Weights of a small GPT-style language model, trained from scratch on English Wikipedia.
Size: 11 layers, width 128, 2 heads of 64, MLP 320 SwiGLU, vocabulary 2048, 2.39M parameters.
Architecture: learned positions, tied embeddings.
Training: a variant of SOAP for these matrices, 149M tokens, 4725 steps.
Each number is 500 + 40 x the weight over its row's rms, rounded and kept within 0 to 999. Layers, rows and columns count from 0. Numbers have three digits each. The size before them is the row's rms in percent of the matrix's.

# layer 6 attention key, 128x128, rms 0.165, rows 24-49, columns 0-127
100:433440475459516463464539503537449531606466510502501522564531470536490498461522484574422550453476470569522484415469443490483542502535521500561517553514496549483517513513496497535532499509493457565407501528516492544542529542462494525498480526492502459493449467561520388494486551492536475481521428475464541466499454493405493496480430511566501477555518532527512469477451619526501530504544
104:537570500433445499446529466501499488516502475516510511482501506589582419512504489462528441483527527547578493610448427505485475489427570531474527449525464492505444482490568465519481513480538438502431531483527492498523517528478468519522519510543485490497558511474476553564481535438502465479480552490511516472401499490401409503569452456440496514493463434477535467480508565476491470510478
103:422476456516533484469510515519528563415490484530506481548619448538501493418399543575471531480534566513555509513498499479473487502507547560470495466532504523568441548460548526549455537468532490539521460478554478486496457469541513516540501478494485508534458472575585443482495485469490487461451566556511548430486539499502476515435540571481492504486453519445532559513482452454466461543516
112:497564581510566472523528489468526482423519493577520508508488493566550451449487448559453477531424541590463452429469490537531503603478517526555480535513503470546496478446570496471442529520457520505495528541527528491525535513465498499463469491484521461553466524494524427541522492556416587533476543497490475521534546530486477492439451516533488521451517551524537480526484506545555505392465
115:520530488544464501483537503453525456454482503485472488527507490495442546498546503500430560502532539486527466462542534532462493483550450553493518470507396593479496540477494544457445496513470554438500464512463560486467533520528501483458522464500442395477467471544467460524484483583517462445521509526573476540523512396518443443513452433419460439501521536536506436533510474494540494547594
098:538487471460539560488548476497515461453540521552444563495522549527555536421592490556439549464464496516513560534455529456531585479508544494524500532501491483520461562502525462498484604523525550506470497524489418365495505530460514512498487423552537524506494490579481493514525536473513544458551486462541547482500481523482450501460495503425516478475554520448502503552531601467524514474515
109:463453515559494427482542496530541516509536449497492492439462511456506532527534396468531499535476436512579509511484525506452445520554550387470507514523431515448483475517533464466481495527524521474431494521469474545438451508535532447466491452517524517540529506559494378482497558490469523483558537518479536535530480495561473535522441528528466540448532476531513539564485487467478413513602
097:482495515548410482497489486502474516447495487473532452558446487521455494531522470540476528495480551493487509503512472488528497481500525527469549589439485525591401547531486583428542540558465508585472550513544534514525422454556469480488544581454533466513468441511561559389465514529524515471536484434557485455470543485524499506546486485528548457469545479490540467488494476552503485535434
114:505445524463496497575503499544518511486543471579503462502550518485466510476541495477536498600507489445473491513455545512482482503446480494442511572517468579485403461471499544506519540520566462462475423471462561466482463472494542495468481513396511557500455574514447514605474527512524503520470467498428492461574473549539480479478541426457446437486476505524560587512540481471507524522505
113:445541543522468509462517522451494462461491513575529526549499530482548587496431436495411558439480446482466560513498482449451483472518538501538528469524508470514480562486529450515493498475466504427474448576528528559480500524484499515428465510499515514441453514403525484454513549521550522534500427508497528478485464417527499504400518512418549498525522439507548452558459455553516493558534
116:438535510447569499543480553480485483440490580581489524548519502564456546496426510454429543487482485525484529561530536438583464530558519490568535547465524517470488441490481460528555524510529555538473481494563536537511543600481546502501476533447509519500550464524472574456438513515529479504493478543516530419477449534513483470512493470457477544492498491516524505514492533429528375489465
111:522419458555472493509514495434466444485460472552499485533463485452462485451513520478463501548553581514451562465516427434589461507505540433478532562493522494470547532479573464587446468489474495542469484487482527407527489459478432420497492499514415542558541519447476550489576504495521450494474437521483509541475535450507422530453469489538459468478480514536467527510498490561482491511469
105:518497552458498567535517460467467497517489513567468486490503561463534473463440534572497512518488459505498544498508513575529512421489457496509558413502484441599557444454481448549521470480568542604454499532555490423474499493496466427520533482504474461502458489491475539590446497526504423513487499480493496514481523474494500464549508448477438510560528575466553481532575445472519485484565
119:488437427510493582494468516449566456523530498468521419500486466421485558467491459521454499588452525531467527476485490476448446557472503402497447506532438435524461494509534470532494446492520492460600465584479544495491511611495450527538469505511532547498434483475522496523449493508458483480475490477527473568515493548498445499412504477463487496550485428509558499516541547479491486555488
106:492529468518514524533510540520547433522466518512506458510536419495489411440547555570501496537537449520577456469517474484530443477476429438432462534496515481477449480512514454475485456521473503473485507495519439526457376638531491519463518536523425492497425486489531544552480508489520462536474476509535450426533465464481517491544542474514546533452559512486490445495526427539492456537508
114:447463445506520494470466510480485460550494467556450427502475500535436521410542402489484532487463501516473585473461470528447503511534537513532550439468535458479533471464471453438523469487468509521500474483484473446504537502550468511501467477510539535475527590525473516507594477444414577539453440576521470496499519476477518538460555583490500491422576519552500431500488547475490540534485
105:425518580531577549558516480492417461505510537539389448413474535494508504518491541534538463472555513505553459517511567533502489535456485545472519471493427539477539523532552514603503421493500511508452521504466465473527487543488474509508535535561471545473504467503489526481505473495425578531479481451552418454567442490436485492469504542536520510526529429448547468528507536483477474505455
115:518495470445477513551632491465575497530539478514487520540492497454565510510471556587526484534496505551505490484459495465498490553495519497408535559534542501542499524521540476435594393480496429477536441419454504493551491488524477492562515457477487496450508569524506493424513475500534397580534527523499511538522494496517537471494461496524532539468490504475500481515460504512591537461452
115:521487522443434519502515399532527492532449463520451475540509515515483570495485552499504541542459488597527539512550495459483502537536453530514446502441453479509508530612518519427511486466460523444474464529559447518569561459408495464455495509418459481559520517474544588535508493463538507491506492532454461438500536455466485529501520487542500483494525502492505429527435529460542473586554
107:510497461468495447528477486476490490461521493441565515439518530461483477510479499505478541508460484459491561525440489430491461588625441442513551503514518476551461516514534475534518604472475462555455575468466512496456513487512498506487534645537517535472491456498474559464579531502520474478480535517488481491501443474436450571502479511524467521508439574489534463570527443486479534461520
106:484510575448426486468448490529546475450465479476527510459461517425445493438548464555491510496507462545508528498473490541503506443534536541516442459427505545478539529528454468486529493593536577509489515411452511485506531553511510549543432517488503621496502511540462433532547503488418506489390519457486546530450486532481553482505481504478520522413484532446508523544470450494516489509446
101:510461497460495484456449518513521512559525502562547481561481513503538482460436480472526564594502518422460511486581494451530557506520435501441488443450496491509516514530516523538533468500475428471516601474437491576451507495427458517520508483473531492582418458513454537497464439494525564507482502454446517602458530501430510503483511462531473487447554465517499428517554493457516532540519
108:493503512468474517468463490448438539481417434527556480489468538499480447477538495520548487496490507398457508548532567537613556511543549531501482480533531477481544521453516546478463504560428499536511478475482507484495443549536471478473457506407441409454523570528534507446452490473584529477544483537480489458538552507504511563462453528503483583501463469517534505544505501540505558420511
115:485461522503563513495499479444536506459491553519494477576500554519518458426491493496529451476532502544436521430462464504480519460459545487421522463426520457413515507488485550439457452521487466475421476466502463487482416553527462439484516519506504491523553510508500486479532577409521511432501477503502475507564459462468578502485506485490455471495451536540382546555422435515461470539503
102:533498479504448525475528503521507512470523513487486504511495492514482476559476469566466519536474532513479602508537458504493522533428503505467508512503573469527526487510642466507541484513526461472479465429491507520517532445546404478506501556536510531509539445474487521530458517551417543492549464450465504513514493471597554473550486501524483534508378529477544547570416485433517533430571
104:524488487493505493522575551480433470536585465516519495481458456524585503474533458439548478429515489489574571535489476448491491569543533551559458461419463563575540516456514510503529410516475487494531507480508526521500470498531507544552441450508524582530556589478544463509544430472496503443562447558554532475540529515502466463454525490524571555485517494486523482466532481514475467484478
# layer 6 attention query, 128x128, rms 0.167, rows 25-49, columns 0-127
102:528484531495491523482505517507500488445480511513497523534516560532542407588526539480482549450511438573446568581495509494495422529494522484552483463483484500492503469496487443519451517534524550461518480565486520515574488490572559483474553535470459436472539508519458457482459484438571355508512534506528486543525492543412487465543479485487525567569510543465500498428508516529446484557529
106:477501493490520468521616565466495467457531551472548510537525480509505507503533498623537513533473443494579544506524503485520451526573513530551456481484411542501502587564463568511584556514485561488515578468465484479495443490476500520474553521552493437483535507514463505518538496491536517495518478513426535442404492496491540521452522468451529480433533551559519514468507462457476547524542
114:456516538462515486520602495536494537410561489494437511481493533507480484487502481495569588519514512476446539504506437514518539532398473437492530525579489446551512491471549478510439512529555504448521443507424565517562526483473558506520545565451497443461507468522466491465520457516465489516489479527514556460514447493490523498400518511529537473470571461469503514504466498563603487431536
104:499465431534504539507488433458480512461514442498539522524569511456475557484525521440531532491501573481507532480503456577523575472505473473468508525519549512523520480479559542495496430510437542486533531534480527454506478454430543436476423492463471434489458490511498484469547489580509537476484506560539399473444538512455514503555485462456471466468547527475557536574573545499479423534596
097:517529571480527552520494476509461478368510587494509507451511563563466481477525538456482503473516500505500583517455504465520550488499517471508525546510441448527486466551519544527512569540463552563514576524546496446535505531505481500483433453526484491501513478517474467462505520575502501408515515492577492520539497521432583463440531450409511503425479521446536518473569575523540505503495
104:516471507499534470501478484470489489458497485456405486467556436446543541564513488468614590514482506537532563502456513457508493439476499534490497485518509422413481437454468482524542511553432565574569504501485418506519577495530522456473493533566463596430541472444537500475512532489457502536468462448528503473472529529542539550547489506528513492477494518533478523575495533452532502513530
101:503534432574489490446505506391492567497549525479545513563518503490534455516504523542495480446526502444474525515472469487503520542480574486549469545468453509472445582548570586433524506435513474462479505494560562549510476519552443489470488446460538464484430445473532466420551554512553520567530449436474529515505497482546452482548546524525491421487559494471451501531461502525517499494485
107:516454497478579476545533584444535531438476450489448479426575538504488528471497457456518490546549477517523502506484490465504479504533456427508437545463451539555496528510516450510427474557506461518428438510504561466509489485440479468441487434446492535536440531560493524544453455467485496508568435584498509514488555506481538456444504428504447517495443558500482577517445514463498448469482
109:508482573558484495479575484499569466520495523520494483579575495515487523442419436545446521471471484520504545513501535453491522502507554541571574501509555508556525537469556530452531508468479554513552472544507413522495497512473499468498456469487494522452472446463530490483435479521554520530381512498537516507454449461490553482440483403485429518481561491558542443509515533529568536536474
109:486510511460496469518498575502505497515586522491492512583489480572500463531540530420476549483582502470501548524540532423544485515523574495475525513478549548506468512577510480567474542568533490597497432538458488447536467608495506528476507486393547539495506485497499533447498479488618518521539472466508510515471459474546469469445516459463495519545505518523566483494519521420537463498491
112:532427553591504521523634522503459430512519481480542479557456515518438484484452489438419533479482490551500482473545512486461486498534578440523433523545529503569443533492583506514506527508517523524470481453542515464479567422471472454466542554465412531514541453499456510490529564549505448529525524519495508484533515472520396490505461513529477493473522553489452480501534515532463446466492
108:444455577501491508529557552503454466468509544520468544517512561569492532552502503489538444517462456478527477460527459526549423525423381431498551480543550517575436486511520481522409494501480518515431450547516503463505450470529403476444467498522518501489520499477485476543493548497485451478524468491522482556499492512485444483536481528450395494494535467467542510496604497501509576473512
107:436468521586512552511522520539553455507499526524493467483444479415450566518467475475450537515435520543470523525454509457470523571530554436479499464544523502437546453489521525544476460526506573464499519561508527521512503464509486506574418493481541513467492541429487545494563474494574509494550423468502548532414530538428474530398477429563517494481484509511495469562556479501514499475532
109:527511510472505504507531500466528480561477529503520470463518464480528497506519534564504448449481460507534491467491541510524537497541501504523436470500596475487494475524484451571446462461577530447490510482480460487461479516491490488495489447417561539502464429484453468570543548461544512604519500594522521414471505441444507475481595519421407460500564518528449482503527450596472500501530
112:435546532507437492494393502518470547518504565439523465569523488485453491432485458472583496525514504535479535456553450499488505568533493488515540490514514524529518516473453510474533467450447652586487456443541515517502506523571525518488507414502488546516488501516544574476553449438483501495441533539522472511533483514457490509508549513500534502519494527549539584491496489535537404458517
109:487569489504499537479521459533459487543439530544537429482529451466608465574518508517422492511536449511430468525517485546518515474449442459498522422451482487537466451542469500523473436491533562589505461582520499491555442533472485519565564524493476513497538520495474521503503415538471439554507520440519454516493548486523504429472567540552495515462482452491528577529533511557504479523545
111:529502448512440428541542459466514492476468489527454567546448516437574438486546507570494494472460586446475473472495512451473527524511522505483459501560517512504479520538509449500520451530436506514532487471429499509521517416527435501564568500567502484500527552487475573546473465592503568523579513555474515531520477516509541500583497463427521545515510513465460450514505513598506477437479
112:513562505476474492485505497473545580550462511483524487519501481532532579490482598503473519514527519614553472462596500493503460486488545466451492415469430540516500480491580548486490499521445529495512495461486474478570581535561482550488396493459528509527504485513563525515495510556564538555525461491497484542543451521457536440489513515489487492481510531417544458494442557472501459590525
109:556436473450441478495492509444466508503541515483566491517520490481487443486391488538487544507554474512518509496454519440445435526534466504523501472501572474579498482446494452521523516544535512557488543345462517532498481493544442501574515520517519538472436476446445496416554502517544467469506550473528506505490520509493516523471449514556403494483461598464496484546524491470478558473488
111:509551559457502444449523573505574436432462526471523504468587437446401474483561488465557536512504477489506553455497492539453494555450513500542410501490478632464494521524477541484478601525484530483460482433527487488540505553495518456578487514505524541509468539491482449528488506485416490483528552555494492546539462522521503528556523516459488508537531468504529524527541498523528428471491
102:502459492536442473465543526499521491500506492525513448501564462484495492514399539442568506499532513484430415476538487486471494517495454451411493421491513543488585445543539440426534480474476455530464566470571504509508511505476498497513456503528523457502494439546529489550509508510499504473521374487502520531442514567498542579526505542488513539565511541519409449469474479551594507523494
125:508481515530523502477469507500367568561492523471480499500494588513499463469488438488574543479478493458587477508581515505521604558480599494546501514550462520514435522524469526545470478524534444499577480522496462555453536476460539455427511546543507502539477522465532487482548513542523490452535530525494541459487519493537554509488558540520512535525471576455516540500507491585563532536457
117:551522492464521533488524477500509523556516550520505490490577484509514542432503464451519452487444500453510499442503518496542549453466497470495472486495511521482483619485524521514485486528444533465441430463524468519490466523436493460485538513476467489426589465549485440466455609462454468444491517531513578487482579472443520524476488505471408483469452508486467468611398476502452518468489
105:520519528494526508485546479497527494454465511523496592506501486404474524494489491588510497554450484477462503511555488489522522506529524433511453542568479466438553518453504488485540511555472554488531482435502463552523485436565459483476486479516443474526483484479480493533462503524518489528528454424534595575495448488556538422501465529512430512568425508457420560554492518455458568417550
110:514519434509508442547504558533421519489464492486555503544500441536522460462520506497482489503486538487483595506495492465464462546499609582551547467465492552532502518436500457456546522446506508521564543592488556491449542481521527520500471507529490562509510479519563486495505439529492468543503555479526514459515414572489491485552594501554624516533469516534505544505530509472428508458494